{
  "head_dim": 32,
  "hidden_act": "swiglu",
  "norm_eps": 1e-06,
  "positions": "rope",
  "bias": "none",
  "decay_fraction": 0.702,
  "batch_tokens": 32768
}
Each number is 128 + 24 x the weight over its row's rms, rounded and kept within 0 to 255. Layers, rows and columns count from 0. The size above them is the row's rms in percent of the matrix's.

# layer 2 MLP gate, 256x64, rms 0.281, rows 187-253, columns 0-31
size [103 106  97  99  96 109  98 103  98 101 107 105  96  95 116 100 117  96  95  95 105  99 104  96  87  99 106  92 107 100 104  98 100 107  99 113  88 104 100 100 107 103 113  97  99  98  96  97  97 103  90 101  91  87 109  86 101  80  97 104 103  91 100 102  95 104  92]
[[112 115 131 122 127 113 162 161 153 148  84 112 106 169 156  90 104 147  97 117  96  87 108 147 130 148 116 173 145 108 120 110]
 [104 123 114 104 117 117 163 129 149 132 152 111  98 153 111 148 114 148 111 153 110 123 103 192 138 141 114  99 112 118  87  97]
 [ 80  76 111 127 147 150 121 136 168 156 135  83 126 110 110 106 120 145 123 129 106  87  84 144  87 126 118 135 152 148 102 174]
 [104 119 121 128 115 162 135 123 140 119 125 137 106 120 141 132 124  92 127 126 121 102  97  78 129 114 101 126 113 161 142 164]
 [153  98 136 144  94 122 143 145 112 101 167 157 112 117 128 138 111 147 126  71 107 172 135  82 137 117 120 133 111 202 144 124]
 [176 149 105  84 134 113 132 110 160  98 180 133 125 137 119 153 123 135 141  94 129 141 140 115 152 167 142 147 140 121 142  95]
 [100 140 140 150 176 122 138 139 108 149 119 121  83 121 143 106  93 138 101 112 155 132 131 105 111 105 151 104 137 120 149 124]
 [ 99 111 150 157 120 104 149 112 110 157 118 135 130 141 146 162 134 149 116 155 137 124 116  98 158 146 127  59 138 189  97 107]
 [116 132 140 114 114 131  86 152 141 161 119  96 130 142 148 106 112 127 142 157  78 142 106 154 141  94  99 116 141 162 120 113]
 [126 129 127  90 146  81 141 100 137 147 144 137 112 111 150 150 129 142  96 138 166 120 140 151  63 138 109 129 147 114 139 157]
 [ 98 130 102 111  82 131 117 123 105 134 160 119 128 153 154 111 141 134 144 110 143  75 159 131 134 113 167 105  92 154  85 111]
 [138 141  80 134 168 147 104 130 103 137 169 133 156 116 138 126 110 134 138 136 142 143 165 106 136  89 145 151 171 106 138 137]
 [187 119 124 140 124 126 103 168 165 122 121  95 153 120 148 136  96 122  92 158 143 166 132 101 114 144 135 128 120 150 113 115]
 [127 115 131 130 129 160 106 163 158 162 110 137 131  79 106 136  66 135 119 117 134  99 101  85 120  98 103 158 152 120 129 135]
 [135  95  84 104 151 118 120 118 134  95 153 155  96 134 158 175 104 127 138 130 132 122 123 136 133  96 138 109  98 138 128 134]
 [136 148 146 112 173 132 165 133 128  87 123 154  69  85 154 158 117 134 164 112 123 102 153 137 120 113 107 161 112  91  98 131]
 [ 94 109  59 131 146 113 114 109 141  89 136 103 104 143 150 145 132 150 108 150 115 141 117 120 171 112 130 129 129 145 154  83]
 [119  98 126  93  89 165 133 152 117 121 146 155 139 107 147 126 134 139 131  99 143  80 135 165  99 149 126 126 116 106 111 156]
 [101  98 109 130 129 150  77 105 151 148  84 149  98 131  94 171 171 113 135 158 118 167 159 108 152 145 147 167 143 122 113 126]
 [126 123 103 105 112 160  94 116 143 112 147 140 157 143 112 143 149 165 106 159 120 148 126 146 159 154 140 141 150 122 133 187]
 [118 118  77 139 170 118 120 155 153 171 142  93  91 125 121 108 122 114 114 191 145 170 139 162 146 148  79 124 117 117 128 103]
 [118 121 105 168 168 121 127 168 160 124 161 102  99 124  89 145 105  95 125 121 122 140 108 107 135 118 122  82 151 106 152 130]
 [109 137 152 141 148 167 130 132 128 124 134 134 125 127 144  99 130  87 123 130 114 114  92 150 190 113 163 111 133 136 107 113]
 [139 111 109 131 155  84  93 112 114  98 115 135  82 155 101 156 126 151  95 100 106  75 136 126 163 155 148 157 134 124 136 127]
 [162 160 137 143  87 136  96 142  82  77 102 135 127  91 160 158 105 135 159 122 170 134 134  98 129  92 101 119 117  86 106 138]
 [117 120 114 177 119 149 122 175 111 148 120  91 100 132  97 152 135 133 160 205 137 163  82 120 150 129 115 116 127 109 145 119]
 [128 118  94 105  88 141 166 146 130 108 128 175  92 143 107 150 147 147 159 144 139 161  93 132 145 181  90 115 139 137 126 107]
 [140 125  92 138 116 161 124 157 165 141 123 146 128 107 134 146 161 116  92  81 174  93 129 151 124 116  80 118 146  94 121  71]
 [123  92  89 155  85 147 128 104  96 191 109 136 135 139 157 129 139 118 121 146 107 148  99 157  95 146 134 102 115 105 137 174]
 [153  61  88  79 134 134 122 139  99 150 154 113 135 137 125 146  88 166 124 137 155 115  95 164 154 157 130  98 151  99 117 145]
 [148 117 119 165 139 132 131 142 134 127 131 141 121 145 103 148 132 117 161 104 141 128 103 165 133 106 168 147 155 107  98 118]
 [113  94 153  83 138 125 145  79 118 125 111 125 102 113 112 111 119 117 110  91 168 124 105 146 138 134 122 103 102  96 122 175]
 [130 125 110  90 135  84 141 109 125 171 157 127 110 130 134  95 149 122 168 122 169 148  89 167 144 108 125 136 101 105 109 141]
 [119  92 106 167 115 149  81 133  97 106 137 134 124 121 107 108  77 160  68 136  84  98 102 130 166 100 129 108 142 147 134 137]
 [130 133  96 152 133 141 127  98 113  91 131 125  87 124 152 164 130 149 108 175 106 133  93 126 162 118 120 125 174 157  85 167]
 [122 154 175 141 135 137 144 118 112 142 150 139 173 108 130 140  68 160 122 116 133 162 151 142 131 163 212  99 130 126 119  94]
 [153 152 154 154 145 121 151 108 117 122 106 123 145  95 145 151 111 140  45 108 172 150 131 143 112 150 135 116  87 114 117 120]
 [ 79 126 108 136 128 122 116 127  98 144 160 143  94 141 134  96 105  85 127 117 127 155 104 149 158  78  77 148 143 120 111 149]
 [138 131  68 150 137 129 106 140 124 160 145 154 115  87 133  96 130 110 136 116 107 139 136 107 143 113 127 151 118 108 103 166]
 [ 98  95 138 151 142 106 106 136 152 118 133  97 135 145 163 144 164 130 102 120 113 113 114 127 160 134 176 194 101 151 153 128]
 [183 153 132 104  84 111 117 126  84 113 130 179 125 105 123 153 168 113 131 143 150 148 103 130 146 133 108  91  97 133 156 137]
 [171 123 100 144  91 115 122 133 130  90  93 113 140 138 128 166 152 147 122 152 155 121 169 132 169 121 181 109 129 120 101 106]
 [145 161 124  82 108 136 132 104 109  99 145 119 113 127 149 138 153 113 130 119 163 115 132 153 147 157  98 120 140 133 120 143]
 [116  90 135 145 134 112 130  67 131 149 128 147  91 151 112  93 115  95 133 136 111 183 143 127 125 101 122 127 106 145 177 144]
 [105 101 136 148  86 104  89 171 124 175 128 109 105 115 135 102 139 132 135 134 138 112 140 117 137 104 147 137 144 121 148 170]
 [111 116 116 130 132 102 165 102 157 122  51 146 107 117 136 135  94 116 116 145 113 128 105 148 125  80 122 105 145 119 134  96]
 [109 100 137 138 154 139 128 128 162 122 115 149 133  94 144 122 110 163 113 105 138  66 160 119 117 158 144 140 132 147  93 167]
 [169  86 148 114 104 122 154  80 146 160 125 100 130  84 145 109 135 157 119 131 140 142 119 139 104 167 185 147 104 166 100 125]
 [111 106 144 126 193 150 114 148 102  90 185 123 125 118 114 133 115 162 155 119 120 138 155 154 109 158 119 152 121 160 114 127]
 [ 96 127 166 110 126 120 140 129 134 124 136  78 151 127 152 141  76 137 141  72 139 136 131 142 138 134 167 134 152 116 143 135]
 [132 120  63 118 145 150 102 147 110 118 113 176 143  96 133 146 116 154 103 101 105 147 150 141 125 118 121 125 137 119 178 154]
 [148 144 155 171 160 200 104 150 122 116 129 118 145 144 151 134 123 158 116 129 106 144 114 132 150 124 149 128 128 161 126 136]
 [137 109 122  74 125 130 124 128 109 132 147 130 141 154 145 130 106 164 136  85  92 122 141 134 162 109 128 125 119 123 140 107]
 [101 143 131 155 130 121 116  95 145 126 126 133 155 146 179 107 105 174 148 139 154 140 162 104 104 105 136 155 130 100 125 106]
 [115 153 117 148 170 108  98 119 118 137 167 138  98 120 152  90 158 128 107  77 124 149 143 130  88 138 114 111 111 102  97 177]
 [134 108 132 143 100  93 136 172 108 100 148 125 110 154 166 132  82 154  93 155 136 124 150 115  98 113  99 171 158 111 141 108]
 [ 71  77 128 161 144 127 128 174 126 111 102 122  85 144 149 130 124 112 162  98  89 109 136 146  89 122 118 125 143 133 122 135]
 [121  84 148  93 139 116 134 128 109 118 150 104 100 112 116 165 136  94 163 148 151 157 114 103 126 123 119 125 130  97 113 152]
 [ 92  92 113 142 132 115 140 159 148 112 121 123 142 122 144 146  81 113  85  57 157 102 170 118  94 118 117 101 119 130  95 116]
 [144 137 159 112 129 136 116 112 113 162 121 161  85  82 146 140 167 101 122  88 132 100 125 116 153  76 169 155 125  92 133 109]
 [120 140 146 123 175 137 139 121 140 112 132 134  92 150 157 123 157 120 112 127 128 106 142 165 189  90 142 115 133 108 160 118]
 [ 99 136 132 135  89 139  96 128 132 132 157 123 139 125 134 100 117 128 162 171 111  44 100 154 105 123 138 165  96 112 106 126]
 [ 68 134 171 173 124  66 102 113 131 125 112 169  97 131 161 100 113 142 152 134 131 145 155  94 127 132 147 141 125 140 128 143]
 [156 118 144 124 161 108  82 120 104 206 107 117 100 128 161 104 133 117  97 136 125  96 137 156 137 152 156 133 102 102  90  99]
 [ 95  96 149 128 129 140 111 144 116 111 157 154 121 131 186 120 110 111 178 152  68 142 122 111 169 154 151 140 109  85 117 170]
 [139 112 107 131  77  90 133 166 105 151 131 104 113 131 120 125 118 163 110 166 133 189 121 113 124 105 126 120 107 220 114 136]
 [123  90 120 152 102 137 138 139 104 119  85 152 101  75 134 126 127  99 123 130 135  88 145 125 157 101 119 122 152  99 162 148]]
# layer 2 MLP up, 256x64, rms 0.28, rows 187-253, columns 0-31
size [101 103  97 115  92 106  97  92  97  98 102 104 103  99 110  94  99  95  94 102  99  98 109  94  88  87 104  90 103 102  97 101 100  93 106 107  92 105 103  94 104 100 123  99  93  91 100 105  92  96  86  92  95  85 116  86  91  75  99 111 100  99 105 106 109 100  94]
[[133 166  89 105 183 123 108 102  93 157 137 139 126  99 106 165 156  98 162 131 123 129 111 113 101 115 146 154 156  98 111 100]
 [100 108 124 140 148 120 111 137 107 164 121 147 127 124 106  62 124 134 141 143 149  83 108  94 118 111 157 174 131 150 132 121]
 [101  55 128 125 113 154 141 153 156 110 117 141 108 100 162 104 135 115 138  94  93 104 110 102  80 112 153 135 101 121  77 136]
 [ 83 134 108 157 130 128 132  80 101 108 131 137  93 170 156 115 147 110 133 127 119 114 136 121 113 117 107 148 111 106  90 150]
 [162 157 166 115 156 128 155 112 144 128 101 107 101 148 129 128 112  99 117 186 143 100  97 155 146 115 120 147 122  91 141 135]
 [136 115 126 152 171 132 156 168  76 165 106 100 114 104 103 135 151 134 131 132 131  99 128 113 143 131 126  78 171 151 107 195]
 [105 151 123 109 115  98 139  95 148 174 136 112 103 108 127  65  32 133 115 147 122 119 142 105 124 116 156 134 112  95 127 148]
 [123  75 106 157 147 114 177 169 147 106 126 145 147 133 114 137 162 181 120 127 151  97 124  98 146 112 128 114 134 186 110 146]
 [156 113 167 134 140 137  79 136 100 143  68 168 147 101 134 137 162 101 154  82 103 122  81 151  98 115 109 154 161 121 101 119]
 [176 117 112 153 134 124 111 126 107 115 122 104 127 159 134 139 108 123 111 101 154 139 150 161 112 152 163  84 122 157 112  86]
 [128 152 184 106 179 108  94 149 148 114 138 141 111 104  98 150  96 149  90 103 127 116 128 104 148 134 121 138 160 122 125 153]
 [141 138 153 124 114 154 145 134 113 117 119 102 149 135 143 106 126 114 104 161 119 165 140 125 134 164 128 141 118 122 138 100]
 [140 151 137 106 119 131 175 117  86 109 129 140  81 136 122 146  99 132 131  91 131 145 123 189 117 129 110 107 151 123 133 105]
 [135 116 109 120 117 116 161 136 110 104 152 125  93 153 140 127 136 123 118  96 157  98 178 150 157 110 125 149 149 113 157  88]
 [ 89 151 156 123 139 137 113 105 127 125 185 124 146 134 122 107 107 175 108 166 111 104 143 134 123 110 132  90 143 106  64 143]
 [138 176 146  96  93 129 101  78 148 154 132  93 151 117 152 205 112 129 134 122 166 121 136 112 158 144 110 179 117  91 122 147]
 [114 115  97 131 126 160  80  72 165 114 116 128 127 162 124 110 111 156 108 112 153 115 142 111 176 102 141 140  74 120 112 137]
 [120 143 164 137 183 133 123 139 103 126 152 132 113 128  90 157  99  98 123 153 127 165 102 141 147 129 133  78 124  85 137 126]
 [125 136 113 100 111 116 157 133 116 151 142 114  84 101 140 120 110 104 145 139 146  77 121 122 149 146  89 112 113  95 100 134]
 [115 114 122  95 101 106 146 114 150 159 151 137 162 138  96 158 152 111 121 119 132 182 119 170 151 117 122 126 169 156 151 127]
 [ 81 138 151 172 178 114 104 177 130 153 123 133  96 106 119 112 146 138 156 137 147 155  85 137  99 125 109 135 114  86 182 116]
 [139 124 102 137  92 120 112 133  84 152 127 108 169 119 149 163 133 167 123 139 145 113 105 129 171 135 114 137  96 143  99 130]
 [158 105 105 128  98  98 148 104 105 128 135 139  77 109 121 106 162 157 123 131  97 131  89 156 200  93 124 111 131 119 125 168]
 [106 118 163  89 176 158 147 140 160 149 129  95 159  92 118  89 108 125 133 158 191 146 121 150 128 171  84 149 118 128 145 114]
 [103 103 129 109 164 127 168 120 155 161 127 116 128 149 127  90 146  51  94 138 139  78 104 159 163 147 133 130 124 143  95 149]
 [118 149 133 112 155  84 102  99 144 153 180 142  91 117 147 100 136 124 165 152 141 163 174 116 110 140 170 184 130 111  99  96]
 [113 111 110  98  95 109 133 127 138 128 161 167 149 161 135 117  99 124 125 131 150 137 130 130 112 110 135 103  92 150 127 133]
 [180 141 147  92 145 144 118 134 139 126 137 109 112 124 105 100 136 109 124 144 112 139 134 100 164 130 157 110 124 137 127 191]
 [141 119 116 129 125 138  83 155 116 141 169 109 183 117 125 123 164 161 120  98 157 116 121 118 136 201 149 163 147 135 122 157]
 [142 152 130 137 127 128 120 129 139 110 150 105 135 142 110 137  87 102 133 114 113 106 134 130 164 138 134 134 133  94 102 116]
 [135  77  88 160 103 116 129 104 130 159 133 149 143 132 149 104 180 134 122 115 106 141 151 116 111 104 150 141 127 165  89 133]
 [126 134 133 127 131 101  96  98 112  94 127 146 109 146 138 100 105 116  86 130 184 118 112 145 112 152 102 101 108 147 117 184]
 [125 120  92 120 158 112 119 132 138 152 135 166 126 122  93 112 115 107  91  85 132 137 144 170 128 145 146 121 147 179 144 136]
 [ 97 122 113 130 104 162 102 149 102 102  93 131 168 145 109 150 170  97 168 149 131 122 144 130 131 131  95 136 121 140 124 163]
 [116 146 173 139  94 169  87 138 161 171  94 122 152 151 113  83 142 113 145 126 118 128 133 134 133 119 140 132 130 126 162  84]
 [113 152 151 101 128 160  96 103 139 119 140 112 110 145 108 122 153  71 145  83 139 150 149 144 144 116  96 136 130 165 128 122]
 [149 132 125 171 122 117 153  94 137  99 147 129 137  69 135 150 126 144  53 113 154 170 155 130 110 144 139 148  87 115 124 136]
 [122 147 167 120 160 148 142 177 132  79 153 112 141 149 132 165 129 151 133 118 113 109 145 134 108 170 173 117  92 171 104 107]
 [152 126 149 103 129 111 124 131 147  95 127  94 153  97 158 143 119 138 118 108 104 117  69 115 138 153 125 128 176 111 146 126]
 [125 129 150 127 115 127 153 113 116 129 135  84 148 147 164 141  46 154 147 122 156 138  84 129 128 112 128 158 123 151 163 110]
 [100 151 177 167 166 175 116 137 169 173  86 149 137 154 117 139 122 123 155 139 114 129 104 108  80 119 109 168 111 138 140 143]
 [116 100  99 130 131 109 157 114 108  79 101 128 107 161  85 123 145 100 124 132 178 130 123 163 135 130 140 105 124 178 128 133]
 [130 104 140 121 117 105 123  94 104  67  66 144 116 179 133 169 118 113 137 115 170 115 146 122 134 143  77 129 144 129 160 115]
 [ 96 114 169  93 120 159  89 131 141  96 129 129 130 143 137  77 124 132 154 145 122 181 147 117 107 154 152 126 138 155 118 141]
 [161 140 100  90 127  79 102 148 148 164 103 110  94  98 138  94 154  91 149 153 156 150 122 118 134 128 140 113 108  89 168 181]
 [148 130  93 154 106  94 172 112 140 105 102 155 113 117 119 156 118 108  89 156 162 114  99 126 142  73 103 111 150 116 160 127]
 [127 163 167 126 148 159 107 104 146 107 139 136 156 148 142 103 117 177 101 134 103  99 126 123 123 129 142 142 134 112  81 105]
 [ 98 102 125 144 110 111 143  95 152 143 159  99 112 168 136 156 138 166 146 162 154 117 102 101 108 123 148 118 147 191 107 119]
 [138 150 175 120 131 120 112  97 177 128  95 166 151 163 129 132 121 163  98 133  81 155 123 154 132 107 145 130 134 140 140  92]
 [112 131 105 137 139 126 157 109 137 142 119 128  94 134 104 128 131 125 104 201  89 154 105 171  80 152  81 143 162 161 136 108]
 [124 111  78 122 144 144 143 154  83  77 132 135 131 125 118 135 128 132  95 120 113 134 136 108 102  91 124 127 148 119 128 135]
 [ 73 109 119 122 148 136 166 148 136 139 148 142 139 148 111 189 121 151  95 141 164  96  90 128 119 144 104 109 146 104 174 142]
 [163 131 124 121 102 136 123 133 151 143 105 124 119 157 180 132  92 114 156  72 107  91 140 111 133 106 146 142 152 121 101 116]
 [128 177 162 124 113 119 129  94  93 163 157 138 126 129 167 126 110 137 177 147 156 177 131 119 107 129  85 115 144 139 137 132]
 [148 123 135 130 120 126 162 142 162 151 152 105 129 163 167 110 134 112  91  92 173 142 163 127 109 126 165 132 130 134 135 121]
 [140 125  86 120 118 153  81 135 143 123 136 131 172 132  86 127  80 115 130 122 123 132  84 177 166 124 106 117 136 128 162 136]
 [180 137 130  87 101 133 115 162 117 103 111 142 141 109 121 133 104 123 115 100 163 171  98 111 134 120  90 149 147 111 140 152]
 [142 156 137 120  90 138 135 139 153 111 100  98 168 139 137 101 112 166  98 146  98  90 155 159 135 120 165 135 115 125 130 116]
 [ 97 168 130 141 124 147  84 111 101 159 184  81 162 125 138 120 153 144 122 136 109 124 139 133 110 120 182  92 115 126 114 122]
 [121 109 132 127 107 147 124 140 119  89 141 182 169 137 131 113 106 111 138 109 130 153 152 119 123 160 101 101 146 137 158 142]
 [124 105 137 132 108 123 113 132 135 130  98 123 136 124 104 148  75 148 146 155 144 125 130 111  73 162 138 127 142 156 135 141]
 [192 129 150 128 115 149 159 107 147 131 140 175 109 141 114 137 125 114 114 107 105 177 126  90 130 137 117 134 141 117 122  81]
 [ 78 141 165 136 144 101 114 118 117 120 100 173  76 181 142  95 143 162 143 137 144 141 169 133 120 126 142 109 139 170 129 154]
 [ 97 112 127  88 129 148 202 163 141 103 108 139 137 115 114 157 148 115 130 146 121 158 111 147  98 115  81 120 134 198 149 155]
 [134 147 142 132 131 119 156  96 119 133 109 130 101 122  83 112 118 134 112 109 130 125 114 137  97 102  81 152 136 155 165  62]
 [ 89 108 123 121 103 133 163 123 116 121 159 136 124  88 140 115 153 154 117 102  84  85 122 165 124 137 148 137 160 103  92  87]
 [116  99 149 114 121 119 144 111 124 142 124 105 130  96 145 104 110 127 103 154 155 124 174 158 116  97 128 142 168 103 119 178]]
# layer 2 MLP down (transposed), 256x64, rms 0.0644, rows 187-252, columns 0-31
size [102  97  93 114  94 107 101  91  98  95 104 102 105 100 111  95 105  91  99  96 100  95 108  97  92  94 105  92 103 104  98 102 101 101 102 101  94  97 100 101 103  99 112 101  99  93 101 100  97 103  87  97  91  88 108  94  99  87 101 101 101  95 100 108 116 104]
[[100 127 130 128 126 109 213 139 173 120 169 123 142 170 114 118 113 137  89 166 107 121 119 155 146 161 122 126 122 120 138 129]
 [117 138 150 123  86 142 134 140 141 124 130 146 110 170 145 152  83 115 111  93 185 165 116 119 107 166 128  99 110 123 171 171]
 [ 88  73 145 141 186 149 117 147  98 147 121 116 129 127  77 154 117 161 167 128 152 116 136 109 121 130 114 171 131 144 123 110]
 [131 124 112 107 137 123 132 149 136 120 122 137 174  86  99 111 129  66 165 135 131 100  98 101 155 114 159 149 106 114 115 131]
 [157 122 181 114 128 111 147 117 151 185 104 113 124 138 190 138  99 110 132 161 154 109 107 109 163 117 168 136 114 133  93 102]
 [ 86 152 152 164 132 179 108 147 139 155 126 134 120 198 154 126 137 130 100  99 136 141 140 169  94 145 111 115  98 150 126 110]
 [121 121 145 133 118 132 165 139 133  91 103 139 170 104 165 152 141 169 122 128  94  85 133 128  95 102 113 153 144 123 141  85]
 [144 105 127 127 117 104 142  92 108 187 116 132 109 128 102 114 136 113 115 166  72  99 146  92 129 140 122 119 126 145 108  73]
 [142 130 127 157 137 141 107 170 122 152 137  99 131  74 108  57 108 111 124 152 159 135  91 144 148 121 118  87 154 141 174 130]
 [156 142 133 143  65 145 105 152  70 115 112 108  95 132 114  94 110 116 130 102 136 111 121  87 152 106 140 102 132 151 107 120]
 [117  80  90 121  97 150 142 132 111 150 128 155 119 126 129 104 116 142 117  99 101 153 111 127 143 169 110 140 135 118  92 126]
 [121 137 175 108 141 127 132 162 152 125 122 104 167 146 117 108 106 138 170 127 141 159  85 136 113 121 115  97 146 143 112 100]
 [172  87 103 129 114 102 118  66 157 131 138 136 169 110 107 117 167 134 143 135  97 110 132 100 134 100 122 105 150 143  97  92]
 [118 146 145 137 104 101 148 166 115 134 136 120  88 119 107 118 123 152  78 111 124 111 155 140 145 139 128  59 131 135 175  93]
 [144 140 110 130  62 128 121 131 152 148 118 156 166 110 118 139 126 135 133 106 128 116 124 122 119 110 112 156 158 135 125 135]
 [124 143 138  97  94  97  97 102 104 123  95 148 153 118 118 164 143 116 145 151 129 100 120  84 123 140  85 138 116 129 116 165]
 [123 135 111 105 123 157 107 127 129 137 150 148 114 166 140 120 160 106 108 131 156 136 105 118 133  70 150  90 127 130 132  79]
 [108 163 119 129 103 115 138 171 139 142 116 125  99 138 137 152  86 104 109 179 101 137 118 127 164 144 105 150  86 135 105  77]
 [161 127 102 118 119 105 130 148 139 123 157 104  81  86 170 127 137 128 112 101 147 117  85 117 166 130 155 109  85 125 138 141]
 [166 106 112 120 160 129 121 149 118  86 160 102 108 114 124 129 105  75 151 117  98  66 153 159 121  63 108 120 154 138 138 141]
 [146  88  97 139 148 107 128 123 114 130 146 114 147 130 140 106 113  81  95 104 105 144 152  80 153 153 124 128 144 176  97 150]
 [131 164 103 127 125 127  96 140 115 151 118 152 132 151 153 174 111 104  89 183 134 147 141 151 148 138 138 133 124 155 119 103]
 [ 82 175 160 122 139 115 108 142 120 154 130 134  93 106 103 134  93  90 155 154  97 162 116 124 136 129 125 141 156 118 128 144]
 [ 98 145 137 137 107 139 134 144  96 182 164 125 122 132 163 127 121 153 145 124 183 106 139 128  92 140 139 110  73 119 115 134]
 [ 72 105 144 105 129 133 155 104 156 154 129 159 127 176 148  99 112 130  82  93  96 109  99 145 182 129 142 154 132 137 113 150]
 [137 103 137 112 130 159 103 134 122 118 105 124 178 126 138  95 104  84 143  68 131 130  78 136 125 134 147 151  91 116 142 100]
 [154  71 147 112 108 156 120 154 104 122 110 115 107 137 146  97 135 146 125 129  93 116  98 157 148 121 126  89  99 157 135 111]
 [125 124 134 137 140 105 110 140 130 117 117  87  91 152 125 121  88 103 160 127  89 186 144 100 123 142 167 146  83 144 154 167]
 [179 123 128  96 173 110 115  98 146  68 150 130  89 141 157 168  76 120 119 114 141 141 143 105 138  99 138 138 148 127 144 116]
 [135 101 117 167 117 111 116 125  95 148 122 116 133 177 157 144 105 163 127  98 140 142 138 130 126 102  93 128 146 136 133 137]
 [114 133  95  75 124 122 119 149 106 134 121 105 168 112 167 109 119 119  95 155 125  85 144  80 113  98 106 132 124 156 113 120]
 [164 147 111 121 169 102  84  74 134  91 126 178 124  95 128  82 105 157  79 117 156 122 123 143 117 146 140 131 108 117 142 111]
 [144 150 142 123  71 145 138 159 129 100 162 126 105 119  99 147 116 135 144 119 122  93 139 101 143 155  96 146 165 119 106  85]
 [103 190 118 127 125 144 112 130 158 135 161 127  81 152 135 141 147 125  98 117  66 121 110 130 139 150 155  67 139 136 122 136]
 [121  98 152 104 175 126 169 106  91 104 115 159 107 103 184 129  92 130  98 137 115  96  80 114 128 166 121 127  87 146 126  95]
 [155  88 106 146  83  73 111 146 151 129 111 100 135 136 141 113 110 135 150 146 113 102 112 127 148 201 168 138 119 119 125 164]
 [117 172 118 174 135 121 152 108 118  99 122 164 162 129 100 119 127  91  75 153 141 125 101 108 151 113 101 114 117 133 119 138]
 [137 143 150  89 148 149 127  87 150 109  98 123 133 112 145 157 128 113 132 135 118 153 172 131 170 134 171 128 150  87  77 137]
 [120 111 146 151 126 126 125 124 132  99 156 137 111 174 138 123 118 115 121  92 131 103 134 161 179 114 119 115 114 136  91 132]
 [138 140 126 118 103 134 110 155 105 104 138 119 141 163 129 145 132 119 112 132 138 115 154 112  91 131 152 138 113 145 110 124]
 [171 127  94 142 161 140 119 138  99  99 123 131 162  68 129 169 154 121 151 143 124  94 138 165 125 123 137 123 166 125 144  96]
 [143 112 120 161 141 112 120  84 126 131 109 136 130 142 146 138 132  98 142 145 129  99 124 146 111  90 167  97 164 118 115 147]
 [131 125 174 130 153 119 150 126 135 105 164 128 147  98 157  87 162 173 127 144 147 115 166 112 128 108 115 137  82 128 118 149]
 [113 147 139 128 139 122  98 152 137 112 142 135 122 151 125 126 147 126 120 195 148 128 151 106  99  91 136  93 137 148 138  96]
 [151 101 137 136 101 146 151 112 155 171 120  83 123 135 127 101 105 127  91 113 111 166  76 113 124 114 162 125  69 117 101 106]
 [100 126 140 135 158 142 133  71 154 120  83 146 174 151 108 130 122  97 115 131 102 130 136 125 127  95 135 132 142 114 129  64]
 [106 111 124 145 161 109 126  80  88 110 169 128 146  82  99 137 149 103  99  83 143 156  73 120 107 136 161 141 136 131  97 145]
 [163 116  97 163 159 112 105 156 130 110 102 107 171 100 105 104 107 110 160 161  86 115 123 113 138 126 129 198  97 116 130 117]
 [146 114 119  93 107 129 116 139 111 168  87 142 155 135 162 172 111 142 123 170 130  98 116 118 129 104 123 147 140 115 138 118]
 [126 148 126 126 140 161 123 139 144 183 166 153 119 100 118 112 115 141 165 132 143 101  97 167 154 132  95 140 112 118 110 138]
 [120 135  76 124 156 143 124 114 105 106 125 156 160 105 148 116 140 105 132 101  89 155 135 145  91  98 131 143  87  90 145 182]
 [145 178 150 127 129 117 153 142 195 161 136 161 111  92 131  92 166 128 160 130 112 101 131 127 120 138 129 121 118 159 120 158]
 [116 114 109 112 119 123 156 116  57 141 120 158 174 153 129 156  99  79 164 106  94 144 125  94 113 170 150 126 124 133 116 118]
 [104 154 118 123 144 125 108 172  87 127 120 164  83 135 140 123 132 112 144 147  96 148 158 142  91  94 126 129 128 147 160  85]
 [125 157 141  81 111 126 115 111  93  95 133 143 120 149 131 117 164 120 155 130  99 108 151 150  93 140 113  92  82 132 141 115]
 [123 136 181 145 130 108 123 120 162 165 144 139 141 135 157 133 154 100 123  51 107 118  82 103  98 135 139  86 130 101 142 114]
 [ 65 107 126 155 142 133 148 160 135 108 126 130  41 147 152 142 109  99 116 103 104 142  80 141 119 145 140 141 133  98 157 135]
 [117 138 125 156 121 124 135 112 136 125  98 149 117 182 132 140  79 166  86 112 125 138 118 160  92 129 124 106  98 173 127  95]
 [140 129  93 131  82  98 138  93  96 145 188 135 163 134 117 136 159 127 123 123  97 143  99 115 126 159 141  88 124 127 121 154]
 [122 132 123 102 134 176 155 139 141  76 126 129 117 130 122  85 123 120 139 115 124 106 138 140 167 151 169 115 145 152 142 145]
 [190 108 156 133 110 146 106 134 110 169 130 129  86  84 106 134  61 150 170 106 160 156 117 107 106 155 106 131 118 145  98 168]
 [ 94 103 135 109 140 108 118 144 143 109 114 100  61 124 172  94  93 170 101 118 175 144 113 152 144 154 136 125 138 118 145 140]
 [152 143 112 157 130 154 118  76  87 107 123 119 163 129 119 152 120 120 138 167  72 140 131 145 106 113 111 159 132 125 122  72]
 [164 153 109 132 162 126  70 117 116 151 143 157 127 167 163 131  93 154 110 123 133 125 164 144 151 172 160 170 135  76 119 116]
 [118 117 141 143 131 119 108 113 129 123 101 133 131 152 144 106 113 149 124 116 120 159 158 140 153 102 142 115 144  91 106 210]
 [112 152 109 150 163 115 122 143 161 125 140  80 164 129 137 163 128 113 179  86  97 123  96 175 153 110 171 119  91 139  92 127]]